config = dict(
    n_layer=11,
    d_model=384,
    n_head=6,
    n_kv_head=6,
    head_dim=64,
    d_mlp=1152,
    vocab_size=2048,
    activation='squared_relu',
    norm='layernorm',
    norm_place='pre',
    norm_eps=1e-05,
    positions='rope',
    rope_base=246000.0,
    rope_fraction=1.0,
    qk_norm=True,
    attn_scale=0.159,
    bias='none',
    tie_embeddings=False,
    parallel_block=False,
    extras=['some layers without attention', 'local attention windows', 'paired heads', 'shifted keys', 'exclusive self-attention', 'normalized values', 'value embeddings', 'hashed n-gram embeddings', 'a smear gate', 'an embedding shortcut', 'skips across layers', 'capped logits'],
    init='normal',
    init_std_qkv=0.0546,
    init_std_o=0.0,
    init_std_up=0.0546,
    init_std_down=0.0,
    optimizer='adam_variant',
    lr=0.00124,
    beta1=0.9,
    beta2=0.99,
    weight_decay=0.047,
    lr_head=0.00734,
    warmup_steps=226,
    schedule='wsd',
    decay_fraction=0.313,
    decay_shape='linear',
    final_lr_fraction=0.1,
    batch_tokens=65536,
    seq_len=512,
    doc_mask=True,
    train_tokens=703700000,
    steps=10738,
    dataset='wikipedia_en',
)
Each number is 128 + 32 x the weight over its row's rms, rounded and kept within 0 to 255. Layers, rows and columns count from 0. Numbers have three digits each. The size before them is the row's rms in percent of the matrix's.

# v: layer 7 attention value, 384x384, rms 0.104, rows 5-69, columns 0-47
# o: layer 7 attention output (transposed), 384x384, rms 0.0997, rows 5-68, columns 0-47
# q: layer 7 attention query, 384x384, rms 0.109, rows 64-127, columns 0-47
# k: layer 7 attention key, 384x384, rms 0.109, rows 64-127, columns 0-47
v5 103:113118140172134142136129117139103081158098161203060150143083129073100087107101122159134149139132131132127148074134166134154110088121161126131168
o5 107:087168113097121108117132138100145137148153094065162080137150197176180196120112104121141119069153109103097080125127164174158033123141151137151066
v6 097:151172198144103068107225128071069147095179151166150135128176149140143100134167118093066102111199145145089135165134153130142097096131150141213127
o6 106:096144156091133124120120119164075095181103117134126093107102066198151104148075118099159155186162097131161140154192133124131086147133052126136085
v7 106:126177127143131084149158114157117156177086118112096148071091078171195108115125198085088116084065148132169170162086067165124107139129132179116130
o7 101:085168198132130080109140099136117073100131145154168105152130117115067096150122073153174155117104128084106076109124120157147149119098110148094102
v8 098:127146174101168046138123113151085143170100077105130060161132095110159181169154148134110090138079083071153194190106115178133166123166042136076147
o8 100:198129183144071067162163147141120103082100179139124136106119142068107137155082112118149115075122148149152108078119098125144136158171095144113109
v9 095:133146115091127192143139084112123135169145086168183154118113121196140150141139135090121081123157158117173046180076126161088127188089141126199121
o9 103:114142106190142114121125128179100132095165182065067084137156183110149149144110158161155143078083099195164210133084118079133112116117131140141131
v10 102:197119087104144111143167184117152143118119096161124040147148048074147141161141157133112107073125162118133107112167079112116094110096150135185187
o10 101:098173136136098103127078095102149147097141140084083078119082115130125155139080099059110163130087053139131154105082184120145145177143164151086119
v11 102:156104136131114150091119147156130151137123102170175103118093159142143148112135146128164153142149131120150115185081072109113130189152046074142136
o11 102:135145115135114089127189131176110146145148121169089127107155148175127149136151099124121114147126139113092141101156141166172112028100190161122150
v12 104:119105165154126126175116091116134076165165137128142044105155150087096106202095119146136141127142138139124088130091142110126138191098128103203155
o12 098:152107146130116105115164150193136106084106149145162116193142135118141135137106141153119119151084116130153109131115098115180104089134099177110107
v13 101:122112106138134095184123193105108142173163178092132112146115124065128192128165136104127097133131201107106081135148099147117101091189119104180116
o13 105:149112108154091125140094147174062084106156117138139116115112127146121122154088141155126141144191126129134118132114082085174176147056076132160166
v14 094:137104141155120081142100138126087030099074168099135164120089140184177131136098130119098133167149198160121149140109104130161122186114155214161151
o14 100:106089090094078168146159141122172139126170069119170168125139161110109155115108113104147145162166168141152111146153090107073151123140111067033159
v15 095:112153110146058074116130121067075130183058142127109138134129108135124146121157113152136126091091144150090076097135143133106123181148140183177129
o15 107:120078109119157154140090114157125081187171163099104130076171106149097037158113186148145146167166123117130173090100113121173109100137151077152134
v16 100:147104144122095166126148147121164120069089175125164091087130129170130217128159162115118133136091150140163174139127201102115177101075132082031143
o16 111:135133190141138154155094188110133081185074157101110179071193095138146128121086089145083190138122141131088100099126075141093138109153159153115151
v17 111:127196082144130183143156110101125111124115075135096111142150102172067170067109065024101145099178146142107158155091156065159140067119134145150112
o17 101:166058054170119155200114124135090066170099168171154191111095146120142127211090143097168061095076128163104114126139115164110106191188107111087093
v18 104:127159190101124052170087159120119114134106115110129152126138117129135126144120221157161142141102106168096086067201128128131117198118133146169150
o18 098:135128143115094112113120090109157129126152107179097129164105111092122172069096107126108069099110119073143120163097145167152070163144145161147134
v19 098:124131121129093125078103169175093155174137120191169083124113087159130087140153143114095104068159087122127173128143108119091133098203172106128114
o19 107:134153155122092133157177186112100138149109157141099090093150158124078103189141077102131125129065116122072125096144110124110127184108147125170134
v20 102:087086143085148144093084154109104126068168093159177151161157143103168094133176137140126110146151095169147164114132095165073141232144153150161116
o20 105:145132132183098112111146138079166193099108092096120096165127102118138132066100098141097089140075138137151103142105127135135135072150108115091155
v21 104:091098201108114142153153074160130164137165118059065117145161102127117129100120117133130082146115100140122099179143133144113161131115061057134143
o21 105:112164076136090138077055143164139054080117140135144167110126125162184130142107088144154160210121155106184126106168129109084114148123167089166145
v22 097:120216150110130142048093126118133122144155047127183156149114168100163102153083151178131142171156132058166115158093130131101123159108130138157124
o22 098:167108134151144082116152154096171190090126116088145200180120137185147104126199102055130151101150112120129188131121178106175104129067111155081075
v23 102:125096090103159106123138079182140161109135160183161167200140165111147125107063094125117128171164126114042116135125150110146120100099122079100109
o23 104:107151109104166114126119100125184147063135133108098120100081088139137120165147166206093149137128121102115191100169149107129115129114078115177110
v24 098:086149131107128149159166024152106153104091090120160171157130041145124107118123094146105137108094163152080134125167166137107121103069154149150053
o24 105:104082171176137157133161203100153138087129074092145102083123142148103214170093104126125103122149109117125132132119182119111167059121068133118143
v25 102:170064123131077146088101147127156098086089117108102073116095053089119129134205135152110117144145100088175162119129114155113182085134120170115177
o25 105:141220144091145198186093173135192182114151122138171140116147093172114092087098158133135140134142150113072108066073095064173126191155110121170147
v26 098:141110119095158080140135140124128093114119092113090096123156144108093163099117192123109182110156135156092131186194167130140099117080147055143092
o26 106:162081162149100134068085135141145135165153166101132143128107133146104089091148125197146129187135144086085153143139128157150106072091155108192175
v27 103:119149145121148082143101134135122122144139109123084134095071107191136138144106131085089074133117156088199158201104177092136134144147129123134129
o27 107:097115097109148136176168110145170108159135102128186177141140143120074137119115232120120127138080119099086111075137143121086097118074147145166072
v28 096:111136160113104090096144149195131100120064129099129084123073153156139085150081170201143135143126191089147076121146105109162132156149095164071145
o28 102:149100176164173124065128160081099132098168116186161138088138111175114169108121108120108214099126041102115160113110123115137149136116139057130116
v29 101:126110168093184161113131166136159169125170158157167092133094104097141150124099169200105163106115076118154152187080155136175107098142139009182140
o29 107:157122154140159081105113129080167125100115101093173100094151103156089102144121159116093165127100122119126066095151144116103185133062143183117189
v30 096:085118084105107106135096152139130079112134131107121128118089179043139103103121131188167141110081073125158107093138125099154106226134181110193170
o30 105:182152120155146104144117099128131160113207163191154137113146142147090121131075137086074098154180144114121144156076102130182176116130169130083155
v31 106:137184062212116130138106090100116123147120192151106140052101042160143069151106105094132085134138194173141125073050153115137154134105134108133152
o31 112:067147140131133200158138116154160165130136098063129153183119176138110150136139127117108123102107094126122158058176070134137123120184176126171121
v32 116:157136120156075102226117137105120186154179102133097145171133090142067216053167175107097121107145198117105152114170107082148141138149152107193142
o32 104:097125140127101134071146165234137135138067149124181136112178118142153086140133136122140143082156121142153115128138163134135120114129079144108088
v33 100:090143129161143090108153155169111173124094104070130109150106099142135171107100095115156117147109149126128120166138118107096173148171071121063092
o33 108:142106177081143183154119139178116125151157131148140123142138176131117127159149118134138115137123085169069121153155139093139115182082095092137105
v34 095:096147102121096184116148135135109051110134135112103120118150165125090073162145134112070214131031144168130116094125175119172153159120139113119117
o34 100:071091129127159153095076116068123091123152136091095136148117121116119119133106132110130074152117133065160109142141133124144158146129127122124177
v35 099:141136132143104116114114153102136142152093077178156104082140080123096104169143156036140141172125129181159121060043234084118135086170159159040109
o35 102:118122142145135164122105130086073139163147164116096130169101128157117134110103129125148067131172106125096169092173087095166113137149149132130141
v36 095:157119144107171158155136121114135148120177192100108109139140117128121096165153152212142138107096096116202155037141159133112094132146114135097040
o36 101:175089102156130229150191081142140134129058145114161115145115110142160156073073132108109132207121155126142178104087123168140108184180086143162156
v37 101:183139097141093146183184090107127149135141168122116141104098156126085109143110120159114159139143081177096136064136105152195109107122163195095102
o37 102:131157154118164124194128140139099096122106116098142136192102131154189158086117124171175083099073144149125104080100177096111117158157150140128158
v38 099:118132155121121095134119059159114094083050198092157146148087131086121186149139176097110126112128173135113107139163124111093102112100143127098113
o38 103:123116157128146112115151214131045152092147122148093132165134096190156074107086154147136117210154123110145112213102161083180139144183037148130145
v39 096:092181203139159074168222122097104133144179109141069138128143095131157095128072155087096113081137150099120141186145175162103117096161119145110132
o39 109:113152125136116175125128146148131111144100157169159115077175148157098116107156151142143164133159120109161091126092136094106133135116191161137177
v40 103:137188196142182151124115127100116122177179089117140127144143156097141155166131143151115169158092137124131141152097110102190154181096088169156215
o40 101:158093091167098141140119128098184131121105081098161111116116175105118075096153125092124093123217097104157173145136079146144139112172093116120140
v41 096:119163117081145112140085073134130131103066126162103085128118135123040063108152147179172148136107106118121099097161190156122130148162096170161093
o41 105:083176129088157127158146121195139103152179137135137144218148095152149129106100098102092123099100080112157150184152054095123122136165165133143125
v42 103:087104120112164159081167136130183214117147093108120195150173115105106204129132096124122098098106158114127156171160120157086161123140072057134156
o42 104:162117153108150147139092109104086133129098133157174103138120135153101079141131119094149122146088157077132161115120137118122133118153181135171142
v43 098:106097116120101210107126135148147047108109090138125104084133135123135194131139145098101131118184146126140186162092139089102098094123124137160122
o43 105:179143146127113069111070123112129103116087172077103107105181204131148151137116106132146162141122189173077106151111110158127139114150168146101102
v44 097:083053163178137099142093109165115115138095095123131121189107118054037117151157091134123101088134177082099159115159171142065127048186104140102104
o44 101:134184078096124059161196140064174185148143125143119137158126145165131082126132209108103165145130096105167144158162112145145121153131136154148149
v45 104:105115110137109177127144167152107129175088076126134148156170110144138166089156135124083183149073162103121129144111076119107157125109159134116111
o45 103:151077138151115150154042070121145132131134146127146168166118136084102132172086118135179091077127100139129143073122111211070155095095096114123103
v46 092:181117178140143092132111153130167123134174116127152160095107161189141143132089169125136116136080126160115107122131148156100066149100160089146096
o46 106:122155078143131121113144110118106082153138135048147138185131134126223124142117151103110149070168172087140145137137183158117104104096122144149130
v47 105:108087115085086141086076148141191126114117061124166141119119124175098169111123160130135109122150069104136123071027069138135136090107155121058152
o47 107:151178106101098155166108113159150177119077138167067069140151127088141097125187122150098191115120154175128100102150103086133156168135137102125115
v48 105:164151209117127122061099174110178120123165139159181085148143056116166131153102119128144116137144146108151074098148095060114122144146149124100172
o48 100:129075147129122152116099132084097102067124111110090166145148057090096088130189103167086176135118057153112075100115142169085153071103119127139143
v49 103:106104144170128097138179034138097115118096151175104153131116168184100124101161120099142121168092095109173120083120164135139075134126099207095126
o49 104:125124089158171096075073173098128090124147118165132140138086137129138193166116103134123167089148115154127113041113114107126109092116138107150182
v50 099:081139143079150152121148184174109102138113157140192102160094135086138121170155082133081126092148120139058162190126129162076156068136115082118158
o50 102:078111137086116120206168175105132172137138138115131073109157073077092141139173118069148126110115095129113112159101150167179169206111112197131099
v51 096:112147124147124128171155045117134151125145137140088193116127134076088166129087130092084081186139188162140139149108122086079128215140065111089128
o51 101:129103182098134118167177218150188077147122101112164107055143147141142073077160079162163126040165117095133099131128128147129094081100170101151092
v52 098:162124113166133149107157124178132115149122175107124098114180123141109091088116115211117135114142148124082121075146138144225152085132127141185171
o52 105:152104151138149111144065089171097069156158121092166146084125100086091084146192148076154129065127128134115136115081142119116134128148104142150137
v53 099:099134164115093110084115156189142125136143044096126110083126147146206123231091171153133122161123119116170168130133111116094149192142158164088079
o53 100:162091092122051149142135144110127085133145176140111108149117094114132166085160113129127127085120161090113103125167095091120146039142155094097153
v54 094:166159117085129161131164128081134109180138171245145145153168146128128068119158131134103122143159098132121130143128067109177070129154137123246159
o54 105:127168099125141115148158098127076090151160142073175108073104101130116169155171103123144122133177115147099145154118158119165133098144095161176126
v55 101:158177159074165147173163099136095089182120098147057114143147093124126120132129125160124091117144118142109102142113118079103074135099155113129079
o55 107:104136121152190080157174140143139131160062101110118168085128128188115149100106167122104108097131101164120117114081142121140112144154106135102113
v56 104:099138103149145159107042138108151147152157049118125103110168144165142116136180143166134115095142115138114180188074168098097145111138072118116194
o56 103:188152156136137054136099123156117168167135076160170101085174121083097122094127165059155113141142160132123093112112075144100105202162141206138117
v57 100:123124153075105129110090191107167154150196123119065092161164111055089155101052112112100070101119082154156122149176092166157168090093093147151096
o57 104:083166122185178155149073094075114145169111148140147127125105124157169154125137130166131109153148101136171114167134134092136112125158133185144110
v58 097:117130092140149124049136124106109137178106131079150104139134127126192151138119144116137129101084100095145130129171064111154107149086161149092061
o58 096:155224162137125122134169091071179142091115088092079210113224143128149117112109130152105128169132084166136180103106170150152190084099174058179128
v59 093:075094222103103098144141115150099134082126124138137096167095115152144089115133058135157130116171143153098147133085167146124117141106092116128150
o59 100:125130157138128119165139193125047136171172138092144128072071158089133059099071139151088104139157119143096071124178167105083077149080096100123127
v60 105:198104161104115135108178215118133121106162122180099062163125138131120048136170113149159184140116092107079098053200113166154134135163193240104094
o60 102:145089137131170140131158125106105194172086173131143106123167120133130178112156154185141075102107167138130136157095091115150120131131134115162133
v61 095:159114178094141157133168199193113155148174151143120123086119105180206082137152169117151113123158130120124071088064128128116124054117158087155178
o61 106:156111107161137132110110108102100055156073129095129177174114181139119125168154072127160164126092124164109142070134166070144127123144165116139094
v62 099:194109078125123138109130120107101138173137165147141084138163080142116164167108154125126095143145176135189140093119143131088133104066136171180120
o62 101:114171187134129149118068133116106132103099125118148142110124169108118127125216127102150158119132161100161125156103101121169121112093089127077128
v63 094:181092062072108178092117133120146105135111134132210089152149176142137120117129110149147121088122109118132072156161090126142140076028143119107123
o63 108:083124121125156118083111118108148100214122142201122091166059078138081191144119086158166159110156130091131192185083111187103130086156092141041113
q64 102:150135059136152079134111119151051111172124156102146077155129093093123141129126182179112072085162169164174105116128112165155111116124222147104162
k64 096:156152046131150060100097059120130166176168160085119094143133123113084139155144161153081062130202144112125138127145098133151113060153173141084161
q65 066:171144111153154063135145159112138126090136092161114132121065089059145058126096165139161138138107168083111174141143110182181108185131146153142153
k65 069:102072176125126103150118143134148111113114142129136114073126123101134107111121070157199145167100125059148143176143180201122142183096140119116094
q66 097:107135156131124146158104133076168160099088110141157191111134138121101120109090097098143160167084135087097134109150133095143145124189064113167102
k66 089:095089170129124135164142149139180124088054085168090176147116140124102122139115108061160161151098138095147140112160132145156138160125107096152111
q67 066:141113120103103167123162137068171153133104143096066112127127176220139112177149083067111131137123110162125104108130124091111144136130119140146145
k67 066:157083108117203135056169116143119080122115155086104124172142134215136140144143161136109109093180182199129093096172125027149152112152125138080117
q68 076:121080142138093143104097187132173113100103135128140158107129088078127151159164101163170100203124156134119108122110113143055119222189132154142114
k68 063:116107112165122102045146125152143158146127146109133123086097083108147147130158130168146099094139112170086086143122170075108107200171133155130105
q69 092:141100129166129135110164102196107099178168125134142058134153091133123114114123150157115144106152117192138127118134102096112154145099173107071115
k69 086:107141082137166155106113143139104117156206142104115103150137096115076141147059163179070095127155120190136099123099076094118154086160146155088125
q70 080:165167100157099109143074092113151178143164175094148159129152163143141135114129173154149105159131143083174085098108054142131104116139176141142163
k70 076:133072094147147143088085122139100129189191157106084121168141134120147143141128215136124128122138113107114134086120131131098076083137133123080092
q71 089:158123116123122101114117107176091153191089117150162050137139075120132105104107163127129103123159189185135067130122099097125119177120190081128152
k71 083:169110128108115126065118137162145116155148132117130068178129101151094086073117163161132093172144126163139096123097115112094126104157193119119175
q72 085:075134142113184151128115095080151133098114106131086131078167120118133098129149132163089096109130139123159141133123167067142145155176068107196115
k72 090:107134135107162140158158107093130109078072135128107161099138131128077088110121063146127116128103134134111135142088076102150175156173086108178178
q73 080:121096180171102152153156103110114172044099120114135101098107108137137152132108133141164131176177098151069111043074116178110091123114083121118134
k73 082:152073187157072179127184123118082167066113104135156117144169154114121153165091060095154142095147174159102080136165135123110161132125141118083078
q74 096:067118132125150099141170094165194100155183129164120183142141146108069126161187106099143187118159125096119127130126178095122164077121112094179142
k74 085:063165160153150103103123107171172121160129030143103200112079132121143103082177111079128110143105148090137190114153126132147127162120119043133165
q75 081:117134113131109060129150081147126114090167138134128184074150171075142062080120128166077122151154149094101168144132096117157129147172099110193107
k75 083:085122132144097108144119146135094115088125147135143123168138144095139089135095135136096107110157129120135137119089132214107170147153172121108076
q76 096:142123149103132153164108120100117099112132128137145133128201059077120072123078100117127130161103221180172127150131129151188141187133135132146136
k76 076:132119202188129120162102149100047128123141114161138137080102101110114052204084086135147151130096160138111109125167154157122147158146143065156133
q77 095:098133142110143197148173157125093094090111155139122100133139134139130130053097107109115111162112114107142091131125138090142159128129020112098109
k77 090:114139122127145137121144099113117131088140150192122163098131164121199141087132093113158126175077149079111118102152133125120102134136080106175102
q78 099:127149118142093070110110165107118119076123169095150106149108084107148148130159155138161135162133121166146101131123129129111085094141197187099114
k78 090:147185095087099119144056168116094142153141167137107088115117077169107139094162150154114094119135123161152130136067075169166075178117188151144140
q79 092:115126129205133090082141117129152111167107121149145125086058134049143108202157161123119101079153095149197186129167141109130082095106155115134091
k79 083:135120134101141152121145150151169112094079157152109107112130127088120122084130107148153190136160132142124109151081070088115163149116163124145145
q80 098:091124135136173082196137167158094169122157191129112138065205175114100114015094090118072122144094128072137105148130084119127135103107098100133168
k80 096:141106109109158121141149091170142123111142154151139156073135174072132095095127107137110140156095170090150185159146125169126118119167142108145155
q81 096:144171124134204110145138162102113168122101151120118088135126146104158134077134125139069142121115112122148125126119147147167119138120079151140101
k81 089:132131142105135135121160142135076164128181081106100145118166113103081147111071082148101182124134171076108150121112123139119118088107103160151093
q82 097:137176102120128115147119163134157022146120125131094145126106102157181164136150150114109108089086111109091163114139111135081130036122107129036102
k82 099:146171131123162130133136166111177077226153098169133113130101128176128126126152144127131134059115142124105146144123140133107143107090085147129119
q83 099:146094168203119109140124122130154115123163149163149105100100101129125168151109162068186204078119170157077114125145139078105152101130117065098111
k83 093:127132137164069116140135141094153081123119123145076159149073076172155206104153159092130166088090139178150167116156192090118132142123103116111136
q84 110:120131136045156117150132144117123149069104122146161165066117149155143118101113092182087145181093112137152131153130041149138105098138103128126147
k84 111:106145122114110088144144136138145151129101102188119179078113149127141132131111111154120137134065150101137134106154129129125057103142148136124164
q85 094:091131160092131107163175134120105144070119230150123049168134110102088141128122116166129126194082166177113068156097122082124138112155099104134121
k85 091:100119087160103105158137164072126144121196122091167109136153110144087195161144148209102132146129162157112134101060131152131097144179096146115121
q86 107:095101150136176184146095148101156108123100135085098140149090198103107090144132109106143164139095129121120115121158121108144161150150104111196110
k86 103:072142160147140182172123134155126110032134084183059171136056138109132119103115151111097150126111146182111130129162153158103152153116133104166110
q87 094:135139146068158166139121143157173126110123129164163145101166115189113097129112112109167137167085187140108100154088099188103128199140104143149141
k87 092:114137094123145095128108146162110081137194144128111103124100107123067136179175188112117129092152158147150101090142086209127129093182167161135185
q88 105:141119177126183128150103159120153102082144097099171142105042122130122135142166104112179145117094155197095098114152149088132112127064140161115118
k88 110:159120132118121143091135129134218055153072089143086100112110115105155136134199115129117182208115160175124131133058161107086087168053146128105203
q89 108:087104068080121148106134166124097146100118137112091092134099149119166142126121155129112049126183134137110176123129189181127149132086143090081074
k89 107:074120074132102135155114137126114170092194187145134149101117096114116151136071154123099124167130095171151144089114139193136131047162126104140109
q90 101:118153106129106110152107125163067053129129115144130145167126185118204108111128156167125137119084139123118180119140132166119089087128136162105143
k90 113:129118146144153139183089107115140130139130218180201142138134092166155116151084135144166124097106108166133121105114127187119105156138135109182097
q91 103:091165078143127089130079103122096105125119106070119128131086129113099146140127094079135136113168124098135141092120189076106177142150089124154153
k91 109:101121078165121105137124131148139159097099114100132146110097108095196112118136076126115113178128109152083128107115168089144134113116113074173110
q92 101:158113130110091170123119036158055133121172099149121112123122146098136116170153149151148082127126144147147170109089144171109137099157137122060105
k92 105:131143112080129158167116130121082211138152156142117127148095095105134154136142114141179110135135127169113099123074159125131164177185163150060100
q93 114:105103152136136109123179121105105126080094139104174089178131101166127056173107125160091153129160174136182119127094141142091192157099143099114160
k93 107:171100184163129130121076121115094117089192071151119123124124100204201119144121095109118194110138152087102160176094147145061210104114110078136095
q94 105:115146148176096181163129118095137171109151164118131106165163136206110147138132136098164151127106098146141092116086165146164169146109150099132159
k94 110:095072134130110147116101138082156100069112165101097142090136081173148110101120115154127122161152080169130131135089171154151152199098169125118066
q95 102:112153170174120147080103106146144117080121118111053141140147190093120116086142138122126121149143124123141115155089163148142131095088052095117089
k95 107:067132138138143166138153125137168134068069151107133150084157177106156070078158064131132173227113141189106088114087164119120127129142066134153040
q96 108:150125124143126088188124132149126193144131112105172145129047156131145130091127087194099055140184051083170149162158121113119152123083086151153115
k96 109:133104105152156107128113087155174155190160098064127128132138137100135101102138167148130053123144140117114157130131137039122140149126138119153174
q97 107:139178149103143087137163094164025129090109099058099152100162082175091147081137169109110106131144136117119168110127176138156096141124146121117124
k97 103:114167168068173149117151114187075114092139145065152210131154138172091163138076166107158131180127188156096128122109173126155164115109159161145109
q98 105:145074076134201122185166105138098173144170197111150093100089093108137112188113162138141100159133157151091118115166164170103160128132190068110117
k98 112:118088134127139100105182139110090145160224089066082092159119118110122143124158144137182121143150199077196181153160143161151116051131166135106165
q99 108:124127135156070048139101187069077110107178146128083108136148090137129153127124092105116116113145109158138124153145123103122116134168129168065170
k99 108:129115132108089119177093154091128132098160164176183152106133147140156128114120085161147123155157084116121076101169127164079105246163109140138111
q100 098:062184109102133131160071103128140106101101148058161174081131143170107100107128096070206170128104149134126099144149131120120138166104093145163136
k100 099:058156140091118148148137077180158088067037117103161134099086101157102140067154129101105109137146097139115116130132136109129134193004164110161125
q101 107:168099148088139134105147131202197143185163150162168092147139091084125150185106173145129134108140167172156156105139091157074129129151148104129114
k101 112:158150148152173124130121175144125145165189165188112124191188132112098138197148166157130154074138124165108157127083167150104149070158123106072128
q102 106:174136095119129119141115184142111155095163127141105134131147151146155123105121136157102146180156129202087107091133055160190092143152166151122126
k102 107:199153118105124119126104175143076119125116110127102160150131181159133115085066162142075125168161086127134126119110080159155110142070090154119107
q103 095:145127123111136157071140141148139153177129074180144101076152122098087105154118146126173126120138144116133096126112101127111095121101135154158100
k103 109:124121141152141115075058160077129115126140132124117093105107106153144108146215129076078096180142110144129094079101094135146119066145141120137164
q104 098:107152118084094137154143200126101138165140143117131192092132141121151083112130122117147128130099083100103130161153110122096116110134093078090125
k104 106:071157170148103138162115151121148145141126155117191167036092097125116114115140159115126092098129056166155160101139153192175079117147124098145081
q105 106:136138142092132184169110112171086098081129120150086195099162161177204138105113121108224108155097090135150089132221106185085185118136133126155103
k105 102:140148139093132121133142122150160061139081076080099167134140087167116101099151151095171076126116086146176138121145149105142116130102150100112082
q106 107:159083172132146131087144183139078115105152107091101072158109108125133149051120133148147102099107095119127116117181103081149128097118103149089132
k106 095:153119186147144092105143143123173165121135139159118116118147140089155099061160095152158103157079106109155104109163160061146107145126101070133082
q107 099:149150162132189144140117087186145092120169118125153115166153093091133118111150145178104121105155093150138140135074120137142139132153101107127113
k107 110:131132155130148166142092106138147108099182124099118126143152162070121094172139131200110132076128134125094168109075063159140150188176080127117155
q108 104:113142104147117147184085125110145086094132109095110114106143125140102140150114151113109085122079125158125102076144107117156119133124119132106098
k108 100:123127109121088168136152135160124131055088119125133157112116096141148132097117126107095058088067143119113155145183114142164150164113105112087090
q109 113:162172150111125123099119138155114100128117172139106097140119097174162134074157174125113125134109098158168149117145127128120135162046096083147114
k109 095:187118194112118127110128115134128173119115089131134109113120207167140161150132089151158132165147103098171139183188162131091128148053088118127054
q110 097:119116177129115116086122135122129094120113139089136111106167061196099085132089138096111115113167206134114091152104093126142171104142133081147163
k110 106:174116166104140115124103141072118080094107153146155186099136101127105116121081102125104103139078171159100102141125127088123093130090148181119128
q111 105:106103142240144100085208171133107182122096090105173068124096060109107176149139149114042147122118123073130119145121209163169159136124122126084122
k111 105:112059156184081117055230146106108135149114085089121123096159125101149165168092127115106226105149172091080123137142214126108206129161106092133126
q112 110:167115090127113108135117063134178145123086143198161109149141123113124126140120119151103130098184144088111162116134126136132149109147124129171137
k112 108:158210152123145054106151113171117157131098103208092088176110098178082098138080178102152156093120181077110130123186074088164186084138121135105156
q113 104:100110142226126156091166110091103108146117110189129106189126141118131188147139120154077148157121113131128133116117125152130175106147137116135138
k113 106:110079162131163162088136113128101135166143094106137150149168131154151146098103102171121145149135154155108122063132078150147154167167060140148116
q114 109:094080105167164133110101111165140033148162185100163186118044203109128169117071137151153142109128146131104160155134135099102116127087093168150145
k114 114:123106118167141111081143128148186080171185102080112127161071139114123173152161133158149160114176181145104173150079179106148124093051094072106103
q115 101:208117196147109145146098105147140099110124144124159143124116168118166137172165132110206153169191120131161109194146110145121127181138072080212141
k115 107:152110137124074117121100142127149046093146110120096076125155166118134120150210129158163114196124136123161091163096178153086121189117111058174137
q116 099:094155066170082194109122110081134115101165074124146140190156188092170127194131101131086170136146140159140132146100151132086084097119128109118115
k116 104:086077070168125142173140094146115079151100164181120131177116114123182112168204110097082163106197098176097092075128118118099091147117138141125080
q117 103:088151103119167070132108104175076122120139087130113114121092125096109120132086138076074131185126116127140159129115156115090122102129116176143133
k117 102:064135134124133138125153135184134139123103070089110124146122132120138155125076117122082127138114139155093134163123176135140140134087085187135103
q118 104:083128113146169108116163149140088157096157121147096162133117125062102156157106123144097119136128104115117081075136149130060112077152148121119075
k118 113:062161066111126144121212173162096161179101118147101128163144172125142155126125147097129183185106122088149104108097106083102136140148154142146108
q119 103:124064148112141079087100118125136120133119106167093121122143085154098102145107102141121142162154144093136159117108133152161106097171167043089130
k119 107:167100195107116143099121137083144124115100107212105130167130112108149116143116103108134160182092158085145115066115122164165062108165100138048116
q120 109:098145111125132158170130090103119127112136128084129075135194181167116116147079144107096117082122118122146113115092146164093143117116134153139106
k120 107:155098126109122133123121105157117121129122037058148114128146181121135153116129110073111117096097068070144162169189083119126173191119139172125100
q121 103:038147153091094117149114238142105154114180167079073128161074126094135145166134142142142149124066098124162117170134138134154105118139150119098090
k121 102:070109170130137142147095167114114128095148129098128155121128081177133092138125126154110166170116113116189110140107171182110053123158119081136140
q122 107:116133132123133110102098132120121091111105123121130138129113122072101171107110085095131093101129116158093164165114088109106127134102100125104073
k122 109:107183122107121095180162136140137127163095138141116111121135087142073118132160115115139199091145161127172102166133115073150110139097094113091142
q123 103:215147077106178088171127175163149153154139139168156116108136162125195110087089103147059115086086080090168172103135073157099131098127090126121206
k123 108:183159146109168081114180117148143134217143083112085135147136131112102087127111136118164149048137132069193140121163110096106116134075103085116198
q124 103:113121127134110142110099177140117119032148091104083155088137116128116111123140150059105085095112072124135137059132097115103162128099096132160128
k124 103:132147129124132128133192125160141144079121146105117166056111103107134086128072115081112108146112080156146155065162132152136102130099111146172078
q125 108:155102163100138106106135099113110119097139110164151111057078158154149116088176112120153159151137121122123113173142136094073094108055152210134168
k125 110:123169152094139082140165135165163130124089086148100044126136148146090171085128153087140126083142198123191110131143152085135124106040142171088206
q126 101:160115165162113110047153100149091086170106115093194121103128145118182139094152167165167146182109133130139156158121075075095096153101181108150174
k126 108:125135143144112036082180077147110121181113156131193084140116140159097082139149132128166126177138130144120139074193120073161145149057135096123131
q127 096:146142151113120120110089137157150132096108066102152147125171116110170111131130151122160092161109150141080148137076124056127164160150162111154122
k127 097:075105144119129124090128124164205045023060134135219127104107087118159113136173122124111084163117096156125107072120099123144148162104118154147127
v64 103:145107184126126167187156113073146200085101098117164149132127142120115063173088144092151134177146209101127138111094075106157173157202128161120197
o64 104:117108125131135113149158134129104086104096124157189108176158157104153097130091133124193138093111104109205100131146166098103141099127137163122143
v65 097:115117202129162137120130085127154176154191107089130131058118115089139134171049170108157111104105163068157133121110148183093111111155149129031120
o65 110:141174083167086167180115188116152121046083121194139132104139108144071170125114148136105141120172104144153161125146156123112139216107078109168141
v66 096:118194175206136173156131173133135188148118089144102152081103198194134117168171106140129108157077090092119089150154136171127135149208124182117101
o66 101:069155126147108114189094124122111143115196137119208108154180112099090159058121222117116136130101151149161128088087080113109156111064158096104135
v67 101:129093123078124093098148162141113173152129174209190119140167123087137125076139154166097080166075141098112157152062135077100112120119117147149107
o67 106:113095147197149177119129132135143092029089140144140130137097117144178134109081133112123139098126082157129153167123156173154121160115212175166111
v68 097:145094164132127176170115084134126174176153093173139100090168103141146147125127094168127142098149109117108200110125094133099193187111107146126146
o68 109:083120129166121130136104191163170153140073127094080144109148200097080110119124173074129083117157122110123052115125118095135124128117112152138129
v69 098:148157127109147130172112092129129120161153054142108120189157112161162084098141132161121118085185060093101163137139118108098155156152127194125078